config.toml
head_dim = 32
tie_word_embeddings = true
init = "uniform"
decay_shape = "linear"
train_tokens = 373400000
Each number is 128 + 24 x the weight over the matrix's rms, rounded and kept within 0 to 255. Layers, rows and columns count from 0.

# layer 3 MLP down (transposed), 768x192, rms 0.0539, rows 591-659, columns 96-143
[[137 120  97 164 123 179 153 181 149 100 153 108 103 159 100  88 136 153 150 137 139 123 111 117 151  90 125 121 165 114 123 123 151 137 162 165 143 169 115 111 133 135 118 119 156 169  98  91]
 [185 116 101 115 137 101 127 113  87 111 148 114 109 108 166 161 160 119 130 103 159 131 157 127  97  73 124 120 107 162 120 125  97 105 148 127 108 105 146 156  88 104  66 166 152 159 115 120]
 [ 89 138 109 139 114 113 125  87 110 122 105 115 150  91 118 137 163 135 103 101 155 134 136 132 155 144 146 145 113 146 131 139 154 133 146 131  89 140 139 125 144 157 173 134 148  64 118 124]
 [125 134 176 137 164 133 125 135  81 107 130  98 130  79 130 144 120 119 121 168 158 156 111 192 136 143 130 140 125 110 156 141 137  70 149 144 100 110 108 138 158 158 138 125 131 132 117 137]
 [101 117 118 130 108 138 138 134 143 161 138 154 153 142  83 102 122  64 131 165 129 116 124 137 151 123 125 173 113  99 133 151 120 146 155 126 144 132 141 126 121 160 150 138 114 129 150 131]
 [136  99 143  92 135 170 145 172 116 116 132 146 131 125  91 103 115 165 140 114 127 134  95 121 156 121 124 137 147 103 105 155 108 100  83 160  84 120 128 132 137 151 138 161 161 143 121  52]
 [127 140 116 147 135 109 125  82 122 160 113 194 130 103 163 105  76 115 153 125 140 166 105 125 113 134 146 129 142 103 103 135 138 172 154 106 134  96 134 114 161 108 139  91 127 127 103 123]
 [150 107 159 142 125 103 120 172 134 124 118  81 116 149 111  63 161 113 115 110 152  88 150 141 115  94  92  97 159 139 109 167 127 138 126 152 147 128 141 143 103  80 105 169 105 140  95 167]
 [194 108 135 151 140 131 114 141  75 111 126 111 121 133  99 111 153 135  78 132 136 124 112 136 143 119 178 142 129 126 127 114 122 176 135 119 129 123  85 152 131 139 169 100 112  82 168 109]
 [142 148 157 118 112 147 131 107 154 133 136 123 135 163 117  90 126 126 116 173 129 111 127  98 111 117 101 143 100 118 110 108 149 135 125 130  83 146 154 104 147 128 157 138 172 168 137 128]
 [ 83 107 146 146 121 142 150 117 121 157 141 133  91 151 141 120  91 161 108 141 137 132 158  74 110 181 115  88 104 186  88 168 119 170 114  75  91 127 183 130 146  98  83 148 165 157  99 153]
 [161 165 106 148 133  98 113 172 150 137 135  98 146 115 155 152 127 134 141  69 169 137 157 156 127 127 148 123  96 137 164 136 132  82 178 156 135 127 113 128 162  87 107 133 151 117 149 137]
 [ 97 122 109 157 166 157 117 101  85 136 153 120 103  96 128 128 157 170 139 107 149 116 117  70 105 131 168 137 137 176 131 118 122 129 173 115 123 165 140 117 107 175 120 116 157  87  96 130]
 [112 106 111 169 151 126 129 133 115 167 128 128 143 153 139  98 190 130 144 131 116 137 148 100 144  93 138 100 121 174 128 100 111 100 148 134 143  92 120 104 149 159 109 111  79 114  83 103]
 [108 141 168 157 148  99 153 107 147 106 177 117 166 127 114 138 108 151 116 105 102 129 128 147 100  89 123 102 159 144 146 121 149 110 113 147  89 154 121 126 137 153 135 115 154 154 121 114]
 [167 177 146 163 132 103 154 140 138 157 118 131 144 114 152 145 151  98 119 123 161 142 154 125 168  96  94 146 106 101 138 118 150  89 138  99 106 187 117 140 146 117 120 169 145 116 130 139]
 [131  83  89 128 109 110 130 106 129  99 117 144 129 130 110 155  96 148 100 159 140 117 125 144 161 114 132 138 134 124  94 156 144 122 165 125 116 121  88 139 113  99 125  97 145 113 108 100]
 [180 127 183 160 110 113 122 116 141 156 128 126 119  77 125 119 107 131 138 125 140 102 132 173  58 182 130  93 153 106 134 189  94 124  67 121 128 115  99 140 124 145 137 134 136 171 102 115]
 [178 181 111 111 143 130 107 112 122  81 146 139  91  88 119 172  78 142 135 125 109 143 131 117 161 101 107 117 152 135 111 112 169 121 153 102 115 103 106  78 122 149  87 146  95 122 144  95]
 [109 108  86 117 196 115 148 137 129  87 136 188  98 146 131 156 171 106 124 132 118 131 126 127 110 120 140 154 133 159 103 155 118 118 158 156 106 129 109 129  98 109 103 108 115 150 119 118]
 [ 92 106 156  86 136 110 124 112 103 126  97 155  95  87 134 116 143 110 102 111 114 149 149 128 115 118 178 154 151 137 162  87 133 152 115 106 152 105 147 157  69 130 118 151 116 108 115 149]
 [162 179 123 124  99 140 123 117  85 126 132 135 101 104 102 115 121  89 150 139 130 162 127 116 115 130 128 101 121 154 118 157 139 107 101 153 114 148  90 143 118 170 162 123 127 186 130 141]
 [133 154 125 104  97  99 129 138 134 145 138 173 162 165  94 178 151 129 117 157 127 153 133 104 107  66 131 150 115 132 122 148  82 151  98 192  98 124 159 128 135 104 119 120  82  92 134 147]
 [160 102 145 138 128 127  82 123 109 119 133  72  91 116 141 135 172 169  95 134 111 145 151 118  85 146  76 157 162 134 140 119 118 146 143 195 143 151 163  94 118 166 136 125 123 108 151 146]
 [104 146 115 107 177 140 116 147 153 147  92 119 102 145 134 122 153 142 167  97 155  87 186 144 149  85 142 123 115 120 108 103 142 145 119 146 148 114 138 138 114 143 134 103 176 140 146 132]
 [129 134 117 126 126 144 121  97 109 131 136 118  75 110 158 101 116  98 163 136 118 155 128 143 149 126 131 184 146 109  81 129 137 131 136 140 146 149 139 127 139 117 121 133 126  75 131 145]
 [117  82 152 158 110 133  85  95 118  97 110 132 170 137 137 153 143 180 139 117 134 127 117 106 112 142 152 124 146 170 164 123 106 130  91  96  99 157 123 128  83 124 127 141 136 133 100  95]
 [ 99 134 122 111 141 162  98 134 131 118 133  76 145 126 145 128 110 129 147 158 143 155 129 150 112 123 123 117 145  99 145 115 135 152 105  88 110 144  77 124  87 147  94 122 112 108 137 134]
 [124 130 126 158 137  77 100 165 131 139 123 136 102 136 108 149 139 105 136 151 152  86 133 127 113 118 131 103 121 109 128 103 145 141 120 151 139  97 134  76 143 138 156 105 122 118 126 132]
 [135 173  84 143  97 123 131  91 152 139 119  99 112 141  91 126 106 115  86 111 119 117 125 116 124 172 153 123 126 128 100 125 174 154 104 145 116 136 136 129 163  96 124  88 156 122 150  94]
 [127 141 112 128  83 146 151 126 127 109 124 120  78 166 138  86 124 114 135 162 101 132 115 126 148 103 121 128 115 119 176 125 151 112 144 147 126 126 154 145 141  87  61  91 117 100 141 126]
 [123  98 119 155 156 149 128  96 127 164 138 116  76 126  81 134 133 107 146 144 165 173 113 146 150 127 116 151 100 100 141 129 128 135 125 168 133 112 110  99 139 121 177 141  94 110 139 144]
 [101  75 113 121 118 143  82 107 126 136 113 131 117 129 149 113 149  81 122 108 138  84 108 124 151  94 154 144 166 160 149 128 112 128 140 101 157 109 122  96 105  93  45 142 148 110 182 152]
 [143 102  94 163 142 139 116 152 149 135 115 164 114  82 107 142 174 116  94 145 121 124 116 118 134 150 128 134 139 136 112 105 147 173 119 123 153 115 147 174  82 121 110 114  90 145 105  95]
 [135 106  86 107 110 120 135 132 111  87 103 123 141  69 139 125 152  84 149 112 132 154  95 159 123 134 102 124 153 111 160 145 111 132 134  88 169 102 144 133 127 104 150 169 117 166 120 120]
 [127 153 118 143 161  98 140  99 134 135 165 151  86 114 116  63  97 157 137 146 158 135 141 144 165 124 118 134 130 167 185 164 160 158 138 128 158 110 146  94 123 142 136 118 168 132  92 156]
 [115 172 122 120 117  91 113 119 133 130 112 115 124 120 117  97 149 127 143 200 155 152 127 110 134  87 112 141 161  79 138  80 119 123 158 137  70 127 120 115 144 126 116 138 132 166 129 146]
 [104  84 120 150 109 124 159 130 134  92 127 159  93 145 131 117 122 152 106 140 109 105 183 118 109 124 134 109 125 121 150 141 109 123 156 146 166 121 108 101 166 115 149 121 131 128 125 119]
 [143 157 116 135 128 149 106 120 165 114 126 104 146 124 164 171 165 129 115 129 152 132 112 113 121 164 137 177 136 114 132 129 118 110 113 132 171 136 121 128 106 123 105 119 113 145 111 172]
 [108  85  80  95 140 171 134 138 113 120 127 106 153  81  93  96 167  91 121 157 150 130 104  94 158  89 154 128 174 104 120  87  88 134 186 127 151  91 117 159 141 159 161 132 135 155 147 150]
 [146 119  96 111 114 126 103 144 176 120 145 145 114 167 148 144 128 130 110  74  53 145 113 122  87 119 124  96 155 113 182 137 162 102 158  93  87  89 144 143 157  69 115 116 163 122 144 167]
 [122 122 161 128 131 126 107 103 128 117 133 112 168 118 137 151 122 108 111 134 119 146  94 145  77 125 103 139  84 151 150 137 170 149  71 125 126 123 161 117  91 128 108 150  94 116 109  99]
 [141 129 139 121 199 108 156  89  85 146 146 118 141 115 145 115 150 142 143 125 102 145 122 146 120 119 128 153 138 143 103 115 131 156  78 142 150 102 134 111 127  97 106 152 161 114 151 185]
 [151 146  93 114 130 141 118 117 106 117 101 138 129 114 138 134 127 133 114 111 122 135 170 130  92 144 118 128 141 146 169 123  95  79  94 148 141 136 136  95 150 143 166 171 170 114 138 150]
 [ 99 132 116 128 113 141 111 101 148 141 127 140 126  74 133 185  82 106 138 138 157 108 108 119  73 131 181 105 140 143 123 144 113 109 119 115 120 126 146 152  91 102 146 125 127 114 130 148]
 [163 161  93 110  99 109 139 120 130 132 172 121 120 166  91 133 128 128 148 191 122 123 113 133 138 166 108 121 103 146 152 110 111 116  84  75 173 152 133 135 114 108 118 144 125  99 155 102]
 [137 150  77 160 129 149 105 151 129 145 149 139 167 158 131 123 117  88  86 151 106 126  89 135  78 102 113 120 117 139 148 100 122 132 137 116  89  96 128 133 168 120 155 144 101 124 146 118]
 [139 165 111 147 130 102 142 161 131 105 110 155 134 113 115 150 160  84 135 172  87 136 137 125 156 141 108  87 131  92 144 119  97 153 140 132 108 128 141  95  76  85 131 118 122 154 110 142]
 [134 113 109  83 101 119 124  81 156 118 122 110 156 179 117 125 161 123 142 141 198 109 138 102 138 164 130 149 148 118 183 115 128 138 137 118 126  90 119 127 125 145 129  95 140  71  82 125]
 [135 129  84 133 140 105 189  69 118 152 127 160 184 126  96  80 145  86 111 156 149  92 121  75 117 124 116 139  91 132 112 122 101 114  93 154 171 125 119 136 127 112 148 141 122 119 119 113]
 [130 135  99 102 138 123 124 116 163 116 131 139 145 137 120 114  80 105 101 111 122 142 166 111  92 122 155  86 139 150 126 134  93  81 154 116 112 125 164 115 132 143 110 158 120 126 169  68]
 [114 106 137 123 154 157 126 123 118 119 133 133 122 107 114  95 138 134 123 143 166  71 100 113 155 151 122 118 164  76 163 148 139 119 113 137 124 113 127 112 119 103 169 137 113 106 121 128]
 [121 139 122 137 164 153 139 125 121 135  82 132 141 112 100 130 183 183 127 144 145 125 104  91 175  93 143 150 115 128 110 123 147 104 154 156 136  92 130 119 165 164 128 100 128 140 118 155]
 [157 144 141 180 100 125 129 132  94 112 104  88 112 132 127 125 129 116 128 146 122 171 116 127 129 116 161 139 116 154 122 100  92 116 134 161 141 117 128 117 153 156 107 134 104  97 111 124]
 [ 92 158 118 128  88 123 162 137 145 134 113  91 144 153 126 145 110 109 111 135 127 153 128 115 136 100 124 122 143  94  95  93 118 144 152 118 163  97 122 132 145 125  91 160 126  77 132 137]
 [147 114 112  89 150 155 139 156 107 118 109 129 154 121 129 133  87 124 145 143 152  89 107 156 131 152  94  99  93 133 138 139 140 141 106 156 136 169  88 157 105 116 121 130 141 108 167 115]
 [125 130 145 144  89 184 121 149 138 125 106 132  77 163 147 163 127 179 112  94 143 131 155 132 113 138 143 111 138 142 142 148 146 135 131  96 147 136 145 125 144 133  92 128 116  92 122 121]
 [ 73 129  96 148 130 154 116 107 170 144 130 118 161 148 109 132 156 129 196 135  92 124 121 108 111 125 115  95 139 155 132 113 126 139  98 135 129 116 130 133 122 122 139 125 106 101 127 154]
 [126 103 138 124 105 115 152 161 129 150 132 159 110  88  91 169  86 122 106 102 114 150 122 107 134 117 126  91 183 141 123 139 136 145 108 141 118 132 114 165  99 177  99 149 116 153 112 106]
 [137 165 159 158 128 114 138 125 115 107 124 136 143 163 152 124 157 130  55 113  85 148 120  93 114 123 162 145 139 146 120 156 131 112 103 165 166 139 154 141 132 110 139  88 153 130 138 108]
 [145 133 118 157 128 128 117 165 130 146 126  76 122 129 157 103  91 157 139 126 142 135 122 147 126  95 123 140 104 113 126 142 138 145 120 115 146 145 140 101 134 119 176 121  60 151 165 116]
 [130 172 138 150 174 142 139 127 157 136 153 139 132 131 131 130  88  96 176 139 161  75 131 128 148 169 108 133 115  88 139  70 126 148 135 108 106  76 101 175 147 167 169 116  99 138 135 120]
 [158 133 117 125  86  79  93 140 105 136 109 124 153 118 155 170 133 128 147 133 138 111 156 100 109 130 119  90 117  84 165 111 149 113 129 139 105 123  89 115 157 154  68 143 142 144 128  95]
 [106 178 139 160 131 115 146 113 118 128 128 139 124  87 180 146 108 107 137 130 166 123 130 102 102 107 157 124 127 129 124 140 135  95 105 131 104 155 110 143 105 174 145  96 117  95 138 151]
 [113 150 100 136 167 163 103 128 116 102 121 125  82 123  58 124 124  92 162 101  67 114 120  99 137 123 146 124 139 156 147 147  92 152 183 131 130 139 184 111 112 144  83 184 117 161 163 164]
 [111 119 142 102 182 171 131 143 168 120 131 108 126  92 166 130 152 140  73  49 118 117 123  85 117 173 157 128 133 156 131 144  75 139  86 114 162 118 149 156 110 123 109 101 137 111 125  88]
 [103 105 140  91 127 120 131 119 110  87 130 133 132 142 132 157 180 159 137 138  85 115 144 112 133 181 137  96 165 142 145 122 126 178 133 148 146 145 123 109 118 151 113 146 138 108 153 110]
 [137 129 172 152 139 162 144 141 130 119 164 145 132 141 148 135 161  97 136  89 140 119 111 101 149 116 128 120 141 103 141 103 138 116 163 131 136 133 113  91 114 119 109 129 115 149 122  95]
 [119 108 134 142 143 139 136 137 161 154 162 127 131 116  99 138 134 151 119 148 139 113 130 112 141 152 145 116 150 131 114 124 132 100 102 147 159 131 122 127 143 130 117 120 127 133 152 119]]
# layer 3 MLP up, 768x192, rms 0.12, rows 592-660, columns 96-143
[[123 121 170 142 171 102 137 103 122 140  78 139  96  92 141 125 126 126 130 116 114 123 113 117 120 124 137 105 128 140 140 117 116 144 121 119 123 145 137 188 153 133 139 124  78 105 108 122]
 [141 100 127 121 129 139 127 135 151 131  85 114 110 120 169 132 113 115 133 135 119 118 152 131  88 122 118 102 148 138 145  99 140 116 142 154 151 123 114 112 120  96 121 139  80 164 169 152]
 [145 121 134  94 105 166 152 116 121 139 132 140 112 113 124 110 108 103 149 111 141 117 131 105 148 119 112 128 138 145 152  80 107 136 193 118 151 124 137 137 128 154 152 148 140  70 155 122]
 [129 177 119 176 122 106 105  96 102 138 131 113 116 143 133 106 129 119 145 140 124 139 121 100 120 100 121  93 122 151 124  92 114 119 143 114 140 119 133 100 121 131 155 112 156 113 111 102]
 [102 136 130  62 116 104 128 134 104 116 127 127 130 125 125 112 179 113 109 137 105 106 148  99 148 129  95  77 100 127 142 144 157 109 152 118 114 181 136  88 171 113 111 165 131 138 157 169]
 [122  99 101 121 138 132 138 146 150 106 150  90 124 142 127 131 138 150 105  82 116  76 146  81 118 110 144 135 118 122 148 141  84 120 103 119 146 115 105 133 127  94 117 110 124 110 123 100]
 [ 99 135 132 121 119 139 122  96 132 153  77 119 136 136 146 141 130  74 192 106 128 136  91 107 115 127 145 136 144 138 148 131  95  85 129 119 166 134 131 112 148 147 119 134 120 185 137 153]
 [114 132  89 164 117 132  75 153 134  97 180 139 108 116 113 130 140 131 151 115 123  89 143 132 108 137 129  96 136 105 144 155 126 170 114 127 161 162 148  87 101 129 132 132 149 110 170  96]
 [153 144 170 147 126 149 130 136 132  96 133 123 113 107 142 174  91 124  94 166 128 126 118 109 136 169 114 103 164 133 122  99 104 110 160 132 125  88  94  96  94 104  89 128 127 138 129 145]
 [132 179  77 137 151 132 114 176 127 109 124 106 119 140  91 144 124 126 129 214 121 125 120 141 152 148 118  87  99 106 115 151 158 149  81  76 110 172 222 107 112 145 140 120 178 120 162 123]
 [ 93 116 141 127 115 134 145 133 127 115 116 132 112 130 126 133 139 126 108 134 114 127 174  96 141  81 109 112 109 143 143 142 130 138 125 116 100 121 145 132 124 120 151 173 195 128 143 145]
 [141 106 118 114 155 151 109 149 152 137 131 156 130 112  86 102 148 132 153  98 159 158 153 122 112 121 137  74 142  88 136 142 155 115 148 138 128 113 157 119  58 153 128 113 138 151  84 175]
 [115 120 141 131 146 114 136 106 100 109  68 152 123 135 143 115 132 141 174 144 101 145 149 138 123 107 128 107 123 124 108 140 141 132 111 124  85 121 132 172 110 115  83 117  84 140 131 183]
 [142  71 125 152 114 151 114  84 103 132  77 125 147 102 120 120 112 168 157 134 122 111 131  95 128 112 137 152  68 175 135 110 116 133 147 158 151 156 126 128 165 151 136 142 136 151 127 161]
 [103 123 102 138 174  97 114 108  98 109 122  80 120 171 126 138 156  85 148 144 155 140 161 101 125 103 114 105 136 145 152 181  99 115 149 143 138 166 129 151 175 114 102 148 111 135 162 122]
 [121 130  69 127 134 144 122 192 176 148 156 190 149 139 141 107 132  88 123 123  87 102 144 109 176 102 172 134 162 156 130 101 138 150 116 132 120 178 131 157  99 137 119 108 122 149 128 105]
 [164  93 120 123 126 141 164 123 141 188 151 164 147 115 124 164 133 176 108 122 118 154 155 147 109 110  57 122 102 130 117 170 155 104  91 110 192 116 147 159  87  84 112 104 147 114 142 143]
 [138 147 186 118  65  99 141 126 102 136 124 126 118  98 128 123 143  91 123 159 121 122 131  83 142 172 101 121 167 123 138 133 163 127 130 132 113 120 155 166 128 196 119 143 159 161  95 169]
 [130 143 148  62 145  71 110 107 124 115 141 139 143 118 151  98 157  94 137 147 120 146 105 148  86 128 156 107 119 146 148 113 118 140 151  93 169 132 136 111 165 101 111 145  95  96 129 130]
 [ 70 145 125 163 139 182 158 152 126 137 140 134  71 103 127 129 181  84 117 161 105 157 160  97 144 110  90 141 155 125 142 124 124 121 178 121 155 148 131  81 123 155  97 162  81 141 121 132]
 [126 139 110 145 158 173 119 138 115 137 136 134 102 100  86 134 128 148  92 130 156 139  97 157 141 138 129 128 125 141  91 129 115 131  95  80  99 127 139  95 173 170 128 130  94 124 131 138]
 [126 122 113 133 137  83 157 129 143 145 125 143 165 153 140 159 130 144 152  80  87 171 112 152 140  78 127 147 105 107 143 119 164 133  95 125 135 121 104 125 144 162 135 110 143 128 158  92]
 [140 122 120 105 113 140 106 119 126 158 133 127 126 124 141 148 158 146 131 133 169 131  90 158 134 106 114 136 149 150 115 121 102 146 148  86 143  92 122 126  90 171 119 172 142 127 112 106]
 [101 101 132 134 124 150  91 103 128 152 117 139 104 166 140 114 159 135 136 139 128 110 140 133 167 179 123  82 112 115 134 134 141  82  91 129 114 136 125 143 127 111 164  91 133 153 158  92]
 [138 165 134 167 121 133 127 101 138 120 114  85 159 103 124 125 114 129 133 145 124 113 100 133 107 131 115 111  95 105 139 121 137 106 103 135 131 122  97 124  94 145 126 147 115 132 152 119]
 [135 142 151 147 152 134 190 167 116 177 119  92  91 160 118 138 144 186  85 170 134 167 122 159 164 164 114 152 107 124 158 144 154  99 164 100 148 119  79 134 149 101 126 147  95 135 113  98]
 [127 130 175 135 126 145  59 174 162 162  96 185 130 156 146 107 105 148 116 121 116  86 147 125 142 118 121 129  81 159 137 122 126  69 126 120 133 108 113 148 118 113 101 108  48 124  99 187]
 [131 156 152 121 117 113 132  73 124 146 147 119  91 126 152 132 141 127 105 100 135 143 157 144  94 116  84 131 145 134 108 126  83 108 141 141 118 158 139 120 132 171 122 144 117 139 107 152]
 [104 120 141 134  55 149 133  85 142 151 124 117 102 136 123 144 125  88 130 116  98 149 110 144 141 119 144  88 127 142 146 146 131 152 147 123 107 150 123 118 144  96 162  81 106  96 140 174]
 [ 84  90 100 145 128 139 125 160 133 122 116  51  99 128 111 128 144 132  91  77 150 159 190 170 127 100  76 131 131 125 189 147 158 146 151 104 149 128 118 124 130  85 132 116 130  94 163  84]
 [130 146 105 133 155 148 111 146 152 133 116 138 133 112 125 139 151 127  98 100 140  87 126  90 134 142 119 167  84 136 145 130 132 138 150 128 159 137 149 143 138 114 128 132  92 133 146 130]
 [147 127 122 141 130 138  90 107 148 128 103  90 175 101 163 135 114 125 114 158  92 152  97 136 120  98 120 117 177 138 141 157 174 127  77 160 123 123 174 127 168 108 116 150 123 129 140 141]
 [125  93 174 120 128 172 139  98 107 127 120 156  91 124 152 122  94 139 163 157 140 179 124 104 170 108 139 123 148 114 115  91 105 137 124 160  65 178 102 123 117 155 115 153 130 120 116 128]
 [132 115 138 142  99 172 143 145 120 159 104 100 130  77  98 113 147 136 143 183 112  97 130 129 107 150 151 101 119 113 115  89 135 108  88 146  98 117 121 132  98 106  93 131 151 109 121 156]
 [ 99 116 131 126 112 143 140 172  99 108 103 156 118 158  96  99 157 107 129 114 144 185 116 115 105 116 108 118 130 144 166 154 107  96 136 111 121 161 146 121 111 125  89 158 121 133  72 162]
 [124 102 147  90 117 143 164 118 130  86 131 128 122 122 151 131  84 142 136 132 112 156 106 120  85 171 124 124 145 174 122 171 125 143 124 156 119 124 156 138 110 124  95 137 171 107 114 159]
 [119 133 149 129 157 133 118 111 176 144 139 102 166 140 144 112 163 136 156  84 134 106 120 122 138 120  98 140 143 130 143  79  98 134 119 100 105  93 135 148 109 128  85 126 120 102 100 148]
 [137  86 139 135 151  90 126 120 137 112 142 121 153 136 107  93  58  61 121 101 140 121 119 130 167 133 147 118 135 134 126 130 126  92 118 124 120  97 136 147 133 122  71 158 121 142 108 170]
 [130 104 125 124 159 102 135 140 141 147 168 132 117 106 135  91 109 128 100 144 161 132 139 127 140 142 103  82  98 137 162  88  98 142 153 142 129 137 145 130 126  85 108 135 120 138 144 147]
 [135 130  82 142 142 130 129 117 117  96 119 120 120 119 164 119 135 132 108 105 129 124 132 138 121 137 164 155 172 109 131 138 133 176 152 122 120 120 133 157 134 155 126 128 139 123 134 152]
 [140 137 109 148 172 118 151 120  92 152 102 163 115 120  90 165 153  83 121 168 140 161 120 149 108 121 166  94 112 124 138 132 120 121 137 132 123 148 127 103 126 119 105 110 118 120  90  87]
 [126 140  98 102 104 138  85 141 125 107 126 126 144 149  99 118 117 168 111 132  87 144 122 144 150 112 140 161 141 119 133 169 222 173 164 105  95 127 144  99 110 116 128 118 105 141 132 119]
 [135 172 103 122 128 198 146  86 155 173  93 173 120 119 143 139 127 125 150 101  86 159 165 111 149 132 159 128 149  88 143 116 119 118 138 138 137 116 100 173  92 129 141 136 151 151 127 140]
 [162 122 113 121 128 152 125 177 147  76 121 128 113 169 114 163 153 124 103 113 130 144 125 133 159 125 116 102  86 105 151 107 119 130 153 168 120 109 190 116 110 157 113 182 162 127 147  96]
 [ 83 131  94 161 136 160 112 111 140 129 156 103 134 111  86  77  96 131  83 157 131 111 114 152  91 119 120 106  85 160 123 135 132  94 149  67 154 142 111 105 133 122 148 133 107 148 133 147]
 [134 174  82 149 178 144 107 146 158 120 150  92 110 108 108 126 121 169  87 112 136 120 112 122 130  98 159 145 138 137 129  92 131  71 123 108 112 125 148  78 139 138 104 142 171  95 131 115]
 [101  89 137 166 155 180 116 154 146 168 103 115 134 132 132 101  72 125 169  84 117 114 151 138 164 108 179 146 170 126 184 131 152 109 123 115 131 100 135 121 154 146 118 148 118  95 133 118]
 [122 124 129 119 144 106 144 128 128 163 114 103 174 148  94 139 122 109 223 125  98 153 115 155  93 101 112 122 141 104 136 115 118 101 122 112 122 142 124 161 110  86  65  97 138 104 115 146]
 [114 116 119 111 115 149 135 127 134 139 137 144 121 154 116 170 111 183 148 101 157 136 126  53 151 116 102  87  92 151 138 152 145 158 116 103 120 162 121 103 114 111 102 144 135  87 113 140]
 [159 153 123 145 137 120 145 141 126 141  92 143 158 159 164 117 141 152  60 133 151 177 116 125 152 142 162 105 140 147 160 160 174 110 154 107 130 127 130 175  99 133  88 121 146  87 143  97]
 [118 153 137  95 107 139 116 152 153 127  97 101  92 158 124 139 135 166 133 140 133 181 146 157 171  80 132 138 133  90 151 100 132 138 132 132 126 146 117  99  94 132 168 101 141 110 119 107]
 [142 149 126 148 117 139 106 120 137 111 106  98  96 100 119 170 152 122 130 162 149 109 119 179 159 117 142 113  83 138 142 116 136 128  94  96 151 105  97  74 133 139 125 120  92 136 143 148]
 [126  82  95 115 159 146  62 136 103  96 175 132 104 158  96 122 156 135 112 131 132 131 185 103 133 124 101 118 123 104 153  86 137 112 154  97 142 137 122 147 128 137 141 168 156 105 122 132]
 [ 84 156 139 135 159 106 133 135  91 147  86 129 147 124 173 108 113 123 127 162  96 136 158 156 122 138 108 118 110 108 152 112 126 128 137 106 134 104 138 129 118 131 104 163 141 144  94 151]
 [118 139 113 128 125 138 124  84 115 135 158  93 116 129 178 192  96 144  67 106 112 155 179 122 149 125 112 174 105 140 111 131 116  92 129 134 161 109 129 120 105 151  66 161 124 154 159 110]
 [153 192 109 136  90 159  82 108 154  83 120 128  67 105 125  88 161 135 127 122 147 168 153  95 173 133 136 112  22 147 113 141 128  96 126 111 155  86 155  71 115 153 141 120 101 106 127 112]
 [139 125 121 111 107 139 166 156 158 131  84 136 101 145 112 118 140 131  74 161 152 142 112 155 100  84  83 127 120 128 135 142 118  78 153 139  90 182 107 114 161 155 139 136 118 102 113 143]
 [120 145 133 125 124 105 127  96 111 149 120  94 148 126 160 128 137 115 128 129 164 125 173 137 141 125 150 130 104 143 115 122  81 146 131 126 141 136 159 154 147 130 104 168 156 101 159 138]
 [159 129 151 144 122 147  93 135 115 142 119 146 105 111 105 121 118  80 147 125 149  70 172 119 134 131 134 103 115 128 117 129  83 136 130 121 165 151 163 131 125 134 116  60 129 128  67 156]
 [178 102 141 118 114 153 136 164 104 148  85 123 159  81 135 134 130 112 144 107 104  91 152 148 107 140  98 162 101 128 147 143 151 134 128  88 133 158 120 147 160 178 127 145 115  88 150 111]
 [142 163 147  99 141  80 132 109 122 136 151 144 161 132 168 127  61 147 201 119 131  89 110 138  52 122 148 158 170 100 160 162 100 132 105 155 149 106 197 124 173 151  91 109 124 146 119 165]
 [129  89 121 108 131 165 181 111 112  59 118 158  91 111  75 116  88 159 106 120 106 140  90 155 151 115 180 108 113 162 105 109 137  97 125  55 158 118 120 144  73 160 163 127 148 124  98 141]
 [130 124 111 128 123  90 100 112 120 112  89 143 130 163 124 134 139 137 119 120 140 135 127 132 142 134 155 109 114  96 154 161 123 147 141 128 131 159 114 151 127 146  99 107 153 120 125 104]
 [ 91 151  84 124 102 137 108 133 134  85  94 100 112 139 130 113 114 130 128  91  91 127  79 109 144 127 111 104 103 127 176 145 126 102 128 102 109 197  90 121  75 168 139 167 124 111 133 159]
 [135 117 150 151 100 154 107 108 130 160 154  94  62 153 121  90 179 133 146 140 124 122 137  92  78 183 101 145 125  90 154 103 103 152  73 134 126  94 136 112 151 122 139 123 212 105 126 131]
 [112 206  97 149 143 101 175 154 171 159 128  97 143 106  77 105 110 138 124 154 102 142 108 144  99 127 113 120 119 112 141  91 119  97 146 158 109 135 110 123 113 127  79 101 146 113 168 112]
 [149 156 140 167 124 119 119 142 119 116 123  96 140 151 148 114 130  85 123 128  89 198 110 132 117 131 139 171 135 119 155 133 161 138 111 134 146 118  95 151 140 127  85 150 108 163 107 143]
 [116 141 118 135 138 114 163 110 129 108 105 152 165 109 163 104 128  73 151  92 169 124 142 110 118 101 106 153 163 158 108 128  49 159 160  99 162 135 131 140  96 159  92 144 102 129 109 151]
 [162  87 149 117 167 140 104 159 123  90 129 154 132 102 133 155 126 146 112 154 112 151 172  84 152 123 104 142  79 106 138 145  83 121 137 129 102 154 110  90 115 116  87  93 138 101  46 133]]